Each number is 500 + 25 x the weight over its row's rms, rounded and kept within 0 to 999. Layers, rows and columns count from 0. Numbers have three digits each. The size before them is the row's rms in percent of the matrix's.

# o: layer 5 attention output (transposed), 512x512, rms 0.077, rows 98-127, columns 128-255
# v: layer 5 attention value, 512x512, rms 0.127, rows 99-127, columns 128-255
# q: layer 5 attention query, 512x512, rms 0.0953, rows 128-150, columns 128-255
# k: layer 5 attention key, 512x512, rms 0.0945, rows 128-150, columns 128-255
o98 090:518455522480473507472527486488506504470453505481526444501501505544525489537539504502553502499501521514532503478467458452485521465514503483520510513501527493536509475519530515472518521499491471483473524538431476507492547496511490509497528546503465514523481484481558490513492447498536488506508487491481506460485446553517512531487532480468550501510492500467472454507574479497471549514537
v99 089:481498491502510473493510502522520492519508486500486502514516456505469468515451474543500506500504467513491529546455509513460517464533556458515498495501497516508509490481532523509502482480516463509513516496473476498549497511484507490478443504479472524508503497446474495474500484529498510513490510518484479466428532509536537515494505492493487510515490510543470479554475534513473465481491
o99 093:485482503528529523520538466512476506535538485549485518490497490472474488491486515499495503469484559478461475486524499496538481484512515541545516494515484509494534507486494491492496472506478515462519478507490520507503460486494527497510532473536498493540495510484457550463572484500461526460491468521519510531497506531521452506487537490515497531497454519460485489490484497502560483534478
v100 087:490499471505529491454484516522521508493507518493495476514542515497517484513491497522524499513499526521508462492477476482452456512517503514506506454497496484513514485455441490452506464536522510513534490478455486494511462452461523493511465520539517519542510486508530492497520519507519541459528511477485538472532512503514530505502497508483494494490475512459512514468508547493514498449466
o100 087:539512475483492494494495493500516524504495513512490518506520545495541484516510498530530513460487510494479476498485508554460513489507515500508513491501494554520500484528474533537520499508513510515523457480548517529525516517510548453536488461545512491488508520513497506513532468501487556475519450513534515511497518505498491490504485496515509527460513517465514476523470505523470472553492
v101 086:494547480518523456448548521520484505486504486515543464484490479514529547507477544509510528510503478494519475532499521482499547505513471522490521557559484492478497449484504480487467517446506485455465543479494479468501506518541524515506538473497551470462512540453477520478513484456455532516498498476519511502467516456491504514488508521451486490486503494514497536458504459498506531520526
o101 088:537519527497502511499502486502563513445523500536472499484479512493517453509512513508495491493515482516483507470497514473469504488511515480555485505519493499525535533489514504489499490497469524496534550504475488457498483507492487477468479468520509494494513496482527483523490460483508531518469492535467470498494495502507480521511485575487484512517472576483469503484525532468528490497485
v102 094:510488499531476492512510519488524486499487497509480505527495451510477511508504494522509477505495522504476479473544510459486509498511535491498507511466447517493462525472460475553469478509517506508472504512486461448491552515502516502473543523457532495483516480455497485518496504517489488507475481520480471518488478505497509491491504505483482493522557495485477501528492439492493487532537
o102 097:465509482486522495475522528508519475521492494469467482526499495532520486543473518470551510520477463476488466505490504511514520446503527514522457459480494491483511485520508487517512514473485458501482527435482510492518501504473491484491504511539480446498505482542490479495501523509506500476505530466512472532491511479530491464539460468482475471490481474511535545493516525508537518512517
v103 086:506493496542506484489498485553504509569523487482507486521516476485535502531497509514492505497552508494508514503521495485475533463494505524499474518457531492477508505457530477514500517515513491472489504531495474490450480494481524516497532538504441531492529483514526471532475478518458509493454469501458490478490525502504456502479480449460503495515504520511517487494530528486479541456484
o103 090:470502499528494471493481519539542510541501512466504501490457517507489515484456511526504516484471486459473523521491520486519474509508465494448477514476504451497521536469473464501479537521538491511516492504513504549478486499520497483490515501507519504450497507474478447467496514468496517501502510476496495498540538514525502500476484538477438477480521486516462504459481477511492489514515
v104 086:492504493551527511538514479518487490473496473539481503490513494500498530504533503502536496480511507506532503431515518467506545531512520512519458475512482516531475484476510489515495506473491511471477506502491547496494494491508466478502493494495487510521488497478503477475510473509533484502516534516455504526478474527489461479455487527497524481493518514538492476484481457435488540443494
o104 092:521510507474530476516499524510518536475498516496497493457462465498496521472523512488537531533513498486472507488469543453519514493519471500525479477523491495498438529471527489515535497525537506522493524526528499485479489554544467511472525503516492491454506476542516480528450493545533495512510533477475501469482479442522489499529518517496483474497494498543499520500480486460503502475507
v105 087:491484506486510523486492518527477473497467509517487490544474446485468499484516496499486479472525503505501505478483507472537517525507440510476505504472561462476562501471509532516520512514488503459542466483520508512537464515534497500475494508520521511492501455490476503497510480522518516458535469521512517512481490497470478516452493494485487543496517503477481520505538535506521519541520
o105 088:471507484487479517463499472535545461512492488503459477541483488497488504488494492507512492498523472523521457520528518536499514490473481485491472476531527511492488469515482489460464472490481485497494496464488494496490497497453505518490476515509518535534472504481453532472500534519493484502483489536490494521525534535479518467500502567467546478478488495520495506506515475479495501504534
v106 088:495517532482476515508506460552487483538488497518518493495493513497473518517522524523497495481486537513468487520556492481492479520503521500465519481521496477463495448541497488492463482480504497510531512508495519485535512479508538488478439466484489506540499517506582525541534478492527524488476545522484475508465515496524455500474483519530518494506493515459502490520496475525530465474488
o106 092:491547473492496502534505486475496521491527472445492534496509524426473525518486493546515494455518466499507507495487537486493495530508441473485514519494493535463526472521512488539499510499508451465547480516502502516502493492518521521541468512487547482525516486471532486445539488514505505511480475522543501537501485457480507511482554482512508516484483505491513552490535482514477495510474
v107 088:473490533486532506480483517462458516479531510486487455521475530503544492476485498431532518522479508536519510490529492517531530494459500508480453470497504476522523455463474514507512530499513521500510527493530501515514485487506533491535535516468517531538500568535491500554478485498504498518519469525513502495510480494500459490527479544538529522526485499503505550504502489547512518478473
o107 098:482509524477489485545500527480500510500495490462550525505497489513495505497494494458473477543496455488504524502482518497482494485523471493533491521524437492493442464525514499475536474486519485473557488546529503506515508511523518504552461510557456506534542495546514526484451489500510461560520469490492453485485501479531508484492514518491512505494542537522481488475500494482491507559456
v108 086:481467480517519462524513499427546505486491520501489462508510526507491476505523521507497483500484494547499466471525524480509507519471490483536478463522493486495531495524486573485481475484486467501524475518459482500497497530457480529477512523475479519520485504487532442498543482504492522515488531482489514506524531539525482502490468496469460498496504474480520450556521465499526560467502
o108 096:509495453482535490493495523523495516499505483492511521481499498495488507484501496530537464474463509466519476522486511481494490452490506497554499512508474494476488475495496469475462534477463486579489483498562484539512470471468505511510526519511493521451490517540457470499440493500505557472474494510507559457533531516477477432503558451506494501527498537489484504529515485448477521518483
v109 086:503513551501461518473511530531516491512530528466525457521502546525512456500484531467482498507506461500485518523523441476466516497466518541530492478504539487516536528483471485540509510508522511498506440493487475527490525506491553495448465529452487482473507509514509493496519504537490537505490464518480523538510491500494526516539493495507493494486507515499511487481481507529483487462462
o109 095:476441475462474511501490486532484493530502529483535493496512550499528486463472515504458496497467539484485483493486484489514511464486510522506514494515527489535487535474500508478500504526519522478508501431527463505495501483487506487498479505487468477488509532528494508478488529512527502481476513472477508468524491493471508453515501484545497527501494520486556509470476471496515506518534
v110 087:490484535523447468529538461516480508489435466526510501517471487502475469508533436487555500505481500529508538519483505478513516491493485539479512501496492528445458483557512487541498498464548499512475511508515489460527478501461518476481563522522528461498525491491533491484548528486543490499512499500496481489519496485523529531519511566503518497494470485561497475471530531518532505476545
o110 091:530438483545475459519508497522489530524477493523522551489494500500508481545515523465511536479527504503501481477505507517471481533494475517518488509530513483464515491498469495506481478473462509523486510525482540496484487508521504524500539491491539507461449498454484499509502516499500473429528539487485505521452480505489483506506482465530482497533502469558494517526487518471506517500500
v111 091:509473479495488474515517503482464516497555517517483471512536498492506489500523502512509524521463478512510510492523519484455498538519522497462491508500531536534525481457480538507485548492507493483474518468501521489497483513486445505541485474492532505496476470525505512516456503527514488512488497513528517485482497533502508525543498527532503514488503522471492474515534521485500494461523
o111 094:485495522448487496502463519471496477492491497464521477526489509461489473480526489528521488518542512506519552479453519509474538494494487516514487485454493499446493502461529510502491555534501469496512499483482493505491501513483482551539473496497511515506488488512513486501508474481506527542517485474489530535516572515546488498494501485499476464480485502505553504494458491540489525550479
v112 080:494544473480453487519467490496472485506472478497559524523558528547505505462503579520458498494551469504469525500489481544505512547504578457494492502470500508482479477505491505512504478519530471529504482523552511463486518508490490519469495519468507497542479539461450490496491553473500506477558486514493513540483500481541471489510504502521513441473515481499474538499491481518495510494498
o112 089:508526493517535504482493474490564534457535479493488569482506513465486526481469523464502467566484502529474474480483490515513536502552523518451525472497518498487530495537510427491494514487522517459574512530466499528501474513492485487521471511458467469498475488497487496491527479544494485524463507521484485520528527490487456491509490489525546505466495484507496536489481499519490473481508
v113 087:489539468519492491483473504516501515565510514466512538489568484517539502539463498507510514491497509505504473493518490461466528560465483460529481479494479486479491518487479493501497470515551518551538509524520535494540510504531516496465519509499508450503507520477486478461511444487488489529521496521496496488475495459505486545510492473515499469482522506540484494504548517506501508469483
o113 093:509436495477494504507433487491497490544515462538520491468486515495480506513486501528528486499524484481505473509515471521535526501536543509541486488499508471497498507501514461504481511506500520525527502518532507525511477495456453512498504480495474477501456497499514468474480538480496481517464523554538465471541510468508532541524518513521509508517438487485519550493492504492531467527526
v114 090:483478496449507483511484538447495494507501521532463498496513474507492525538506479492466501489488489515515481481510491456491480518495507476483512502518487504468503498496508486496513499517541534508480513485507473492524458477513492497507503524489554516478507481493545479502505495534527496506522496540516530541514504562491563494492504520500490523455518513480503509503516503450489549532547
o114 092:484500501466494495468474509468455464556486535508523514473516496495487482480531524571514520556513515465490515483473479533517467520563500533508479524538515447486539496536544472476505484503493466520456510487514538533514467506514467548467499464509463520461508501501492520472533534506525503474540498508487486514562479526488528520475483521440470503495514481488510507496490462501506534450510
v115 081:464526515509521530526498497478500495559480464509504538515557542561517481519501566473486509467543465508549511471468495483499490532496497516506508523458489505503492520519483497521489515494465548557512473507511511508507503523516566448516520524538489461519468486479521488485449496462481492484542536484475505465486483488518527533529488478532491479538487497480516520536515502488476472519496
o115 083:484468485494525469488479516496451523510508489501534500539517510562458484490490471461508444560496483508552516459485486479505489486474490450468523496504527535476501460527517478513484520445492510506503452489518509465531518540518489530504531483458484486502524472452481500505493484416456516512531459526537522456498483529487525501522549464539453455515471511535501536495468490486504482472542
v116 082:554515505484505470524501473559512463549434484532490491490503517494483453505495471509471497523501480518557517521509489529503463466491542498472494506484498502462471540545464485530485509484465460496471471462505532526496492467512527503507474488530506520511521483470525464513482492484485478503492522477542478521494491521504478499498522533479542482525448482461480486497518500511484477499477
o116 092:545478488520469510486486460522466546504531555505492483496527518474539476476503520521460524498479529500485483501527490519441567533491516503513457460446497469481498430503465480480525518520484461545509467492529528531511512495497494507435523521531490466501493468524504507521493457529517526517470530501540536538490499478495511493483534504518507501526527519511527564545486500486478534505523
v117 079:487523531498455492500528473511482503488492524517470471502467507494466458482510499545458527501505489535508509483494487478526503494489532499476466481461504543513493450478515472502500482456456530512497504509517494509494513440505451489475512502508470482491535492521507527534485482502482522468527467534509518476470509525522513513479507564509546529488465528504474472463474467447522464470509
o117 086:523496507534509466521476466537504530531488493500486494483479491476495484469510486443479469469528470467505495473476481506485550530539520488491466459507495561476499495514522509518493528453514497524499520459501534502492477490477493499545481526513519527494476436490524456487531475537520509500482486505495494505498482530521569449501521502483516507459460483479536512492474511474516535525503
v118 086:502489488474553550496530513494526507541501505516480494469449521503514444508472525524511523517484510503511486488503507472488502455503484475505482483431528502513498508495452504501526481542479478486508430474492502540509509479563469528470533477511532469543523488509511486522541530539526494504489476486493469471465481510483481503519507484486486494522481458533516513542539473507503532466513
o118 092:534524499494541485510504474518458469495538501521494516494531518495456484531486494547517505522500550501497520532533521493513511521533481523483500482496497514487480531509467467483481479439504519479526522475490472474507488542430499551529473459482505543521512472494488503466548484471512489529558516516469510532543526504488485474501492486459476531534498485514489506443511461530537493539470
v119 085:511549440511470478494470494469478467529522491512499480506482471460471519473509502485537493445539494472489525500510487534504508526502511510478536474493483504494480536469513561502527475477509453488541526445515505535471471487479513492473520484557516504487490498466503523460513505506475471512564483467533455515515490494474493439502489536502497515483530465516525482502514522503531514524493
o119 092:539494477460500522473469538500514500505485505460498492548505525473468509468493470481442503497494468490464471536513477528520518532518492526445504483478528480506508549498531505511493482491510486487509494478502480469508528530451507474492491550548516542545520486503513498466494512462507496504471462509518512519507471490479461468480433517486459478485531536506504518498533474501474498482508
v120 083:485515525527451435523477517467512480518517521539508472502520505494466520478462502500472491496428521530490497468496534536496469490512523462499497477521513456492534505501513490445518502482517499508543500492511493432555482536477493491554499440459505498490508482490478475504477503512511503531492470494490529487520514517481500519508496519477496493496505491477485470520523504496445480519480
o120 090:507504522485475478510478491505524432526532472533513518487467520494493526508459502566496477493497472493514458521525500517487479510519536522515493514483497491491505488477513483500473480493501534470514472535501470516528508544498512496464492474491502491486495523470487477541473543519519472559524539490504498539510473472521506498502487497467469474504496468489484494508473538547551456499499
v121 103:521491478521503512450486496456498480518490509507513496487467459530501538502540522525468449513511497531510506469478502518468509492497508537454484480497467484539481524515488515494472502534512491503525490492482504495503467516508495530457484492498554511522480471448526471515496525484486493432508492471474533486555496502488525555502486461525482501469536576499538478518487512472504469539476
o121 104:501456435515525492454508491516513496512471472520502460522518515507550467525485549514487518495489472534510471507507505500488479492471517505536490464517492503504536523505536520523495484490501531479485542482469507464504486516521478485513529504524509483489502527498503527488510490519480497519542497520502474562476471490537509491489494491475482452480508491503528467530499504512536532481512
v122 083:483491500532476497497467455467502490510496572503524524511503483486451494485472522510536516506521524497515475497499495486505542508484502509474510525438502492495502483515523503507481495464521554496500482523507465509484526453488500553540489510480466470463536522470485507499478469500538511474493504530471494505459529536519513481464503478513523518521501539487530456495525460504469459505499
o122 086:504475488481453537528499492469517530493493480471485498490517500487458516430520514492463506529493493473476519500490477505500529500483512433519477512474530507486522463473470479460560499443505481471486523489542481529510488470471543504519507512453546530490479550460451540496523497510506527514500464496526442505481483509504494481496470521490501539478522486487481502506478499494510531487486
v123 092:512476478491500561458494507470543517514476458506476519454492459492481526490549504467502524493501522497536507495525498498479550506522489502513532506502522519537490508494506560494487502536498517490506527455490553486483500477502509505486504490500514470583500479518540456528480520519487478499499468462476513517524527492472493496469543521502420516516503515482516513520519506521496497513508
o123 096:494486541505499484472495456501457497469488490510548495477517521489491531515505540493479499477469470510523540475509499552506491472485533513466519484511505462499515492491538491506527514466530497517512484518500544454532506519526479496505499523524485477522516499509521541521486470522496468503494537465520545490485532501519469524474492477502515477507523460493536489555512538520473528504508
v124 094:486474500542508501493468516498454472446471456507505425514501486538503541498511515481499475514515520491461478508497486526478514468548497511496477503540538475511508511466495514504517510539556501537500470461494466479475487516524479524449477512471490506527482470500502481476534536511455482515502513486494492521496499472489503495504483472460496519517461478473541490467490490523519498521456
o124 101:458485485523510502490522521504502480491468465554486507525526474507487512546458509463517535503465548483471487520496499470493509484529517506505495511509513471520504523497466531485503515506511534522514453483470490490537486497456486507487514474528502528500509505469509495511552543453452488512474502502520473554495504509470520539522437512453490491556519479508504486487502482489505454535525
v125 083:454468477519511537497531471525497517474502484507520517518492462515487471534521531439485518512463501496512487520526526518542508505478524517504484481487504478539517462480534504484521505527550507482501491525471500502491488525492510521455492509488486491514467518493494501496497441457469500514543540518504503480495490536537467529585496445561531541491493513486485528474482502539505507484490
o125 094:548492491477478463462464483488538510450514518481460486503456496486559465489423508501511547520468521510527537509492444474520573492484447514501481516515502505517538478421530485506512527487436535491512495493483526532508494525560493474498505499482462458487511453523531495529521529534493538467488483504525551465518510485495493529512510532545502479518497522510485539496527504469502536511476
v126 085:535478490547519466534474552504484514523494494505519489486494513482501528513516512483513502524491492513518505528504504500533474511459545512513495482506496486550494560481498495510484478522527474519524478495526436507507476521522502492498501534503495531510515505452440457507512544525459477484500488502504514559527456478525490501494509468489498542500520474479506478466473492514494518514462
o126 102:496447531553502486519510502503517488566482497557477520509494454514513487571463509452504511468482516484486460577540492490531479478515504537531507495532532488528490504514489514472537481493529498487492499476483463479529516505443469527489501477501495515504482487493508514492498542476461518506455463516508473537501477478509465516504460503499500505545518506490461457472525534489508486520521
v127 097:490495545470538537498526495499504494485474499497527501468455513452542481490507574473553485515530511508490450493498497487463462446503490485501501508457486520451524487471501469492520543534475498495515488503489550493508513487549482500476499513473511524524524484506533504475521519512521531528479490505465495493533493554506491513476500520483495549501499522503478477515517481474493512510460
o127 098:480503492516513521575520493513504473498520481488498518539480493545518500522489462494527515470499538475518552536461516528522529473520476528544503459463521532496497518447497501513468525478510497470483496504522483515513474494492485491536523472496429520501475476471526500507524502492489480519486531455479505515527504487434482539522482542514458539449521479486534471501480510508500476522472
q128 094:509514500503454493493500535503520560487482464538517522475492509513486509514468483547526486492512515489482495483508463518509503474484501465532481515506497502506517546497507512487508502452489536506510520525496475497459520541510497537515568482523479520512497498469531440489550502474475482491515505471548475514496559527491480469505488477491458488557495499513484533500476504479498463474541
k128 085:491496523502557455476542517511529474496500521479490488529531524474468507531484512490495480555529471473470491494506482485526503518518504469471538529473488504487487510473463501506486503513517467453478504500516499564523499513529537465479500520531509506491542542507456492485450497491493498511498478511477529459493522517515522524493517512491515494542487489461527530497574503488534495494487
q129 095:522515511544531538445502496517489492518466499481518488496497512506523508489498558533538507520534524465525482475494484496478484505475480491496543525479502518492495482519510458506506504520481529508512496514536470515509479505533502508477527476522473508538499492521494485560530481489495454477423504547506478493507520485504505537484474495481488527491484531520466519509521471531527530507482
k129 086:515492513488511509522513493542512500492501459541485504518515543489508537522475483496498489488490528535519516476487530514468535513523509496498522476493495473483500506500495491515500433513537527494471531485508529489505484474475482469504489486449468464514490509522474479495526497507509510513518478481524514490497513503470538495507527489517485517492490517532452503542516525472526465495490
q130 101:511504522508541578506497503469496498483500521516478512557494461525528487508487491491494465453502498532517534556515502503532512532493508518482548481555491487515508480481482528473512488514496473495462493459493486456492491479476484502505468487461532493459459467469479504460458517478510542503554492487469491502483450496538488507492486480554495506465513508481511500493475526519523543513465
k130 082:476543521515498458503492514484462511507438525499530488499492477530480509469505479511487501522501515430494512502490494482498503500530514484481471530484483497521470475502488464498491499531508552502490497496463470531510541540481473540457483517514500556464514491532475479477453564519485506534517500516506498543498512527508527505466482538443546501520471510498522491498534482511544502503482
q131 096:492557534468528515493483464495475472493516522468506477512503523478498479489472521510530481504469533523490485510502515493478480520519500522550521519505476479516486481537506488496594477527519518495479480530523485499448513509506486446488474511463496519502469495495512540499482475468504514537493461485440490472524482460481506509514477511505462505475508495502537489467544519544518509521526
k131 089:502492496512503459483513491461471448513518517528490523478549478546500481506472493524500505509504525514502529494508495463501482521490501486479466522509508455495485529457489496465516508486461497449493516477444485528508439506473517481485515536462508515474521474466514523462528514503514476487467502532561548469495531492505459492532528538530495481457473517500488514554493525506526497527505
q132 101:494511532515500515524473491445474484505521487486539547518491472505492493517505515503517464479491468478502507495528499522485511444485487476513485491512487473521492490529513501522522461518469452472506529486510531461458477541499506454499448495454475510496522476493491497491451503494549490529517558438474499501524540493523508476513487514512508508519473526468467447539488486523489524547481
k132 094:498557477492485495535481488502507507445482532496523496489466477474506499491501513469467486512510526411549499550509455475522461507510475474470461479471467496474496448475487497508516510489487545476488454484496479462496475508477521519514498521470507534504455500505434490492533515517535502478513500481472502530486456495486483498533516505487480494532456508537507479505509491504526559493502
q133 105:481446490528471475526499520512496489521504520533492520530505472480510510532511471512494488454495473474516484511494539512514499534523488572491540528483522481480507476494507513503487535545478516527496515505455492464524513504468467490549522522457533510453483541545433483442494516473452515497520503536539475536506519499539516489547483504521519527542490498518543505474471464535510515528475
k133 092:521469478518544481495488473522492508500469499493540491512519470493458483543484511453464488464473471534495515461501528544507519523510516496474535473470466482507493499520525514512496439537478465502452515504482525500553519507512549493449497474506473493505481453480479518509507526542480485500525530524477528478464526519526472530487506492503490456522502468515528515479492503524525490508533
q134 097:449518503489491513499534499522468490505530506493512522482471446436505508491497503494496453536509503527459489522521516538546512486503510527526505528488490503532499448497564497523496492533433482471521465522504500469486469483487508502513485480488474507502502523511508517471487508489484435502510532513485526511464466501493514483468481524466508528529485494485494443503467436509500499510523
k134 084:517519501511485471503516490535559468544532514441501498500499460530520483465515540513520529526510486471539478549457491456517449511474524469511499479508540507469498534512488462507536494485507559494509521525464482511508454508510470501478519505486480523488489482489470504498462513504485476505515525478530525488536506501492496461530510518495508466515467531534451476523479524512507542501469
q135 108:497507503576482511503503459520454512486508543531499512520503469488499497487495491494505494499520438525451477456504476554496542484484529501501538533536504526544492505479471504473432521514476531504518475528482512489468492494508530526464500509518500468503520470528482520475511519524527503534470523497511484519508494499503493497516459484509485500504508436489519475513519511524447476469539
k135 091:484569527442485504513445491479512521543466491474521530499464476489525523487471451512483494489498467482465489473496488499528442538459489463478516484520501506454495499481508483476511530511500489501499494500483506481487450507510529503495503525461486483489494471509493503523483509482507502463501486479491519555536503531518508469504492478457482496477515523515505515484491511567515495486512
q136 102:508510517469502515449487491516480472504516464507529451495487541507485500515474505478487524487522520501470496533512548497482471524516515485515535520527504531505486498515505505535505449559454544515479487498526532508519485467550533466481513518497515460509446510489510523453546511521436508449473471564481513457489569510471517501504490545561514496491497502501538520479492504485488507472509
k136 094:481449472524518472501504489510511511508509552486482547510484492507509458533510505547477554493495491516456514478461448532546525486509478491491506531483460526470538558492482534458475510505502480498491533502481483522561509497517538533468512498479524471451548479512470499501509501438472485527523514509537476512492581502488491507486480477533540506495466520484470516512498514525528508470497
q137 109:449489512504514529500509499471504509517479505484494439498487522503487489492510486500492490447520492483488474526517508543479481524524505488501518499512502526494489492507448508472515505547511474491506461518546481508523523504521467495473485522504520544507468461505503452463509469518527553484493522493524499488508488483478506510541503490497501488570520504514498525523525473506522485520456
k137 096:533440473504540472468479491516479490479505462538505480465496467508527509547496490484473533478498509530470512472555523510470505494543492542470512528489468526515512558487465506478490461534495492504520488511486470488553542494473509565470515513489486502504513524540470491504547486486487496487486512534495483480512445501494477524470466539486497508502467481468522494507498529447498479513509
q138 109:476516513481489496516511510498512458472503504548523508531490551535507537478494483473475520476534483449506485500509475453481483479503528538508461485501526493504511463474551499505506500508514487492520505478506497476521543527493523444538518458460474511520517479478506566521486507441520479493462518485525504495504484499474478497517518521514474457491473525541498518521478505486470517453517
k138 096:492457521485501486518483466468536476513491514507496483457465455456469449484479526548522444494513506525498497504528476474466516510546501510480497492483507554486493470485464492496511529462507476512523499466491506514484449520505522501488501481519524502493529489523510498486493519518532510483542509503474491458505521478483528473514531488479473536525483478475484482506489503456486498519510
q139 108:501502484526499514500488480488527488479499469475512509512510523477524479510514500511525465503499504439536510481460457502544510513491559507519457541499500506520525470516534507482483487495530532480511488523546521489496480487555539465489493456499501481521476463517505511457468515546512520511476512462473476508533490506471523453509543539458487485502527499471518502501489491497491450480473
k139 097:511489528493495506497503500456519495497494503467472527528526507520499480485519497504481460500509558499480454515493448550485523427492486466509509501494482516501490534477528501522444510516530503486472476465549480477518484510535497464479522475509502450487523544467495516470514479494491505506494511499490497505493503491497527503473515513542504531434477491452464519462511506523493511497512
q140 112:489445487488498480528461548473536466490468510498483559508500500520495510493490483517505495458521537420519510511491476495496465519458499539519493475517506486495514505488526457496506488481504504491531528468525480459502545514504474505492523487516504517511439494538513493522548488518483493494501453500488501521534466482517489477491534460468474542512521497512493529510473504468506530515518
k140 090:510498460522511499499510496508510506490514510498480524522450488494507492521475498506501484529528542507484508513493477541515488498438492454536496509527513584484492512494497497542538531492527527452505467537484464522441525568466486511483533444520470531482515484513493500497552500450514528515509474495526537480496476544454555490513539482510537466541491477489467509520513507485512491524481
q141 103:530460524516492531438507519520529470490490447541469499498518477516505478479478503514490548508531487469516545494480517453493499472469471496491511502504513511510521511488486486482519520498511487508508526555481498461462536489523481471526529510526506519511439498470457504544490532536490493520520456502503550469516519521515489480489491443511499467464449496491503496524471520463508512433494
k141 100:475496484497512507500505492474509531523471493517480485508484469503528529473450465499511510484499460515477519485486488478502518517517501471521523549472495494506463503465506528503480514518533499502477488523496493497532500528502526501535463517468459504466427464509500512520477527482488501458497515535545509516498499492513497531499538452510467456497485496527514477481529458504498503478474
q142 101:475526483508491478478499511502509478495477532488510492508499515519514528525453494485542473503554532468504493488539491495480518517488520496532491493492503435505496532515499492512476479457478496488486523459491483496503479478495513491496460512526503507483496471516493556542538508487542492474473538535497488469525493487505475508502505521489493472505512504469530510538509496522556510488479
k142 097:505499495496485508465515486536503523491512531477490493546520483464510496489484485490467518503461504519515453500511497502463511527480498514526473455468537444519494498523497512542475494525518522521468520519490508534506522509453551516498519497487436488455517532469477485518555510509524536525472492478520486486486503476504489534480467509500520515490531517491542461501453488527483465506508
q143 108:503449481494436533503491524497484507518507499551463516481518534469515458496462465513495523526507500540505485536499520492513494496505501495548545446446499523485465497431507517490529498508462544499481473510555494475515484495498477437528478480519459530484504526492491466501514512482511493520511475493495489483467505497480540448535519439510498495515512506502484482517491526452497533484495
k143 101:516480458527549478516482493482500480472541473457483503478476503464526497493485486504449503470481469465512503526480505507481483522476493534513460503528511498502519527533485513548490516532503502522487494485482493497534474503527523514486500516505497508508496501472525493471527503510495482467486500523509516499471503492508527490466522524518507497512494476480453481466484478474540487479479
q144 104:472503469513508549508497484499526459488494473509454493513481484487508526447499512492509510532466492531467517504515495513521518487433538492537490509495470522508497502484510472480511518496528550542488488482527485493503484498490470497479539511484518491483506527527492525503467529492493495491485469517548525463557494530487520498538495510511527518507494477514447493531520494559478472472500
k144 104:536466512487492530493505479468469501508521502469517504507552445562453482510491488544500470521425527458528504508469507477479537499537469488487516534474471482479495529490508507513487515513448477519467529467515507522535468483507500488505480500473468510504513447503514521502529486469516495505463528572459493513484487485492534489494518532481459527466492510490468514491482501474490533498509
q145 102:518502463508512537502507486526485496515472533503476508535587500478534513558468498484521518472483489473454521504511551483527489483493482502536491523489521508506509487453521501526483500511511468495491527488528473463490493504474548498507493510478517459504446526500483512517484457455459516477493517507491478490545504493542493499523515504522499495530544485497496474494514478528503457528459
k145 099:491540470505451485522518505500486476493480482494520507524523488529505540520532514531439567560516565431513516455516516490484478539501453508498508490505493582460507487530486524494525511465465528484469512489477491526508518533465456494489504523491504526490507456492503516481481539501495493447515473471524488490501475540497469487516483497431499493492426525504460502466497508528497496482458
q146 103:485459525495523541526465524462537480496516494464497530536531492498511478467550475476452501485478502519460525477444464480501482502458492481497513492521463482512486542532507464512502486555471447482449527486495495513496507470464529461495469474473538507518486508455485507498483490520494477491504527535486548515456494488513442517522502491520494504517516518485509516461528534499470548473516
k146 098:495523497468489487527475520503496501499470508485516524504490495516478522507475472556493449500524494528493521497529487481477528536419483493542492508452529511546505448507513508498476554535520453468479536512476474517533511494487497482512503451490493500480478490482552469493526511511471481485515494466497496526478473488514474467502513473509490445492532490535466498506490477522509529531484
q147 107:503489462516484510498508494550491539478485513528503502498487513514513509538483534515521533556502493514507498463502543497470478520477496489517547503529503501473503494507522505497531480480465514444513455484468463492535491570602484486495510498516464496491470487511489528515472508482498515509505495472480482552477463514530472522512491483540470522474498468497475492496485516473510486499512
k147 098:517504554518493492470493446516510484481482459513473503530542507539511480465495528484546515470510576517489511511510524492499488517451497480508443445490520520459511508508499543483511513511482484540478493504499536481469552464541515462498529496520512498507513528496544521439458514507490509511502497507482517484492495488436486522480509518488486529437496511502507496493500513476516486470503
q148 104:507461456504497498473495468509478545482527525483521481491509517501506502496500506525541573515499542537497497498489509465489521514529520489455534526519490533488488524485493481493492490524517560456507550543460537469525509483512504518479512463555536537531506545500495502516508466499507511479488502517484513552437514563486530526493473489543529490507547532526475468578477504487477493515511
k148 103:540469498501519501514499531482530497525493489493499529523505534500479509529491513484516561485485492491520459478500547513450467501511502451471487496499525507496454523527478505519478505579481503460522482541468480516496508514527510518478526533457448502480515478444514511498483511481534512470509463499532507475490510529508489503478509476485496536504501466483497532502505481521495530513512
q149 103:466465534487546500510511529511510540489459496533520518501503515462509483495483513487515530474504533496533442498516485474532488533528495477499506509508489513482507511534479525524491445512492519523533515479480543489511522460488491550512513474518510490484483517531466445569516501485448519513487487473513486484523464507479542484493473473518514511462527504506526509526502523469517538480517
k149 104:515490548515515514488494510517481480531486490488502511520508506506521455553488471483490531486479458489478500487493473517481505476482540496519440477502475469508484541508509531492486493487507495493502510502474519497545492532520496452517476542503479516490529509478504566509500545487520452472507527498524550490472417492515500461497534472478524498544477462535508501522534479497499529449502
q150 100:502486490516474494457467503514523524527441498518496481498461471502486490522472449500447475481467470490509527484499508534523515506512492459535555509512493500519507520536536425508472492518516532522433461449503497528521499496516514498470470513461462523488493525534536502509508465494510502483494474468510494491487476516513495500519506495471485525532525475508455498504528508463514516465515
k150 093:542479456504495530464504502442452489486479521462479509485502531537469528538518506506535481493494493529547441513503499513496518468450493546485461525483477518513501519528492497464484520513543471520527499474476530536473529483484522528464526411534487485516488486490463473456529531520516497494463506479462465495513515512517491478520525499490505541494492496444530508510477488495500469520500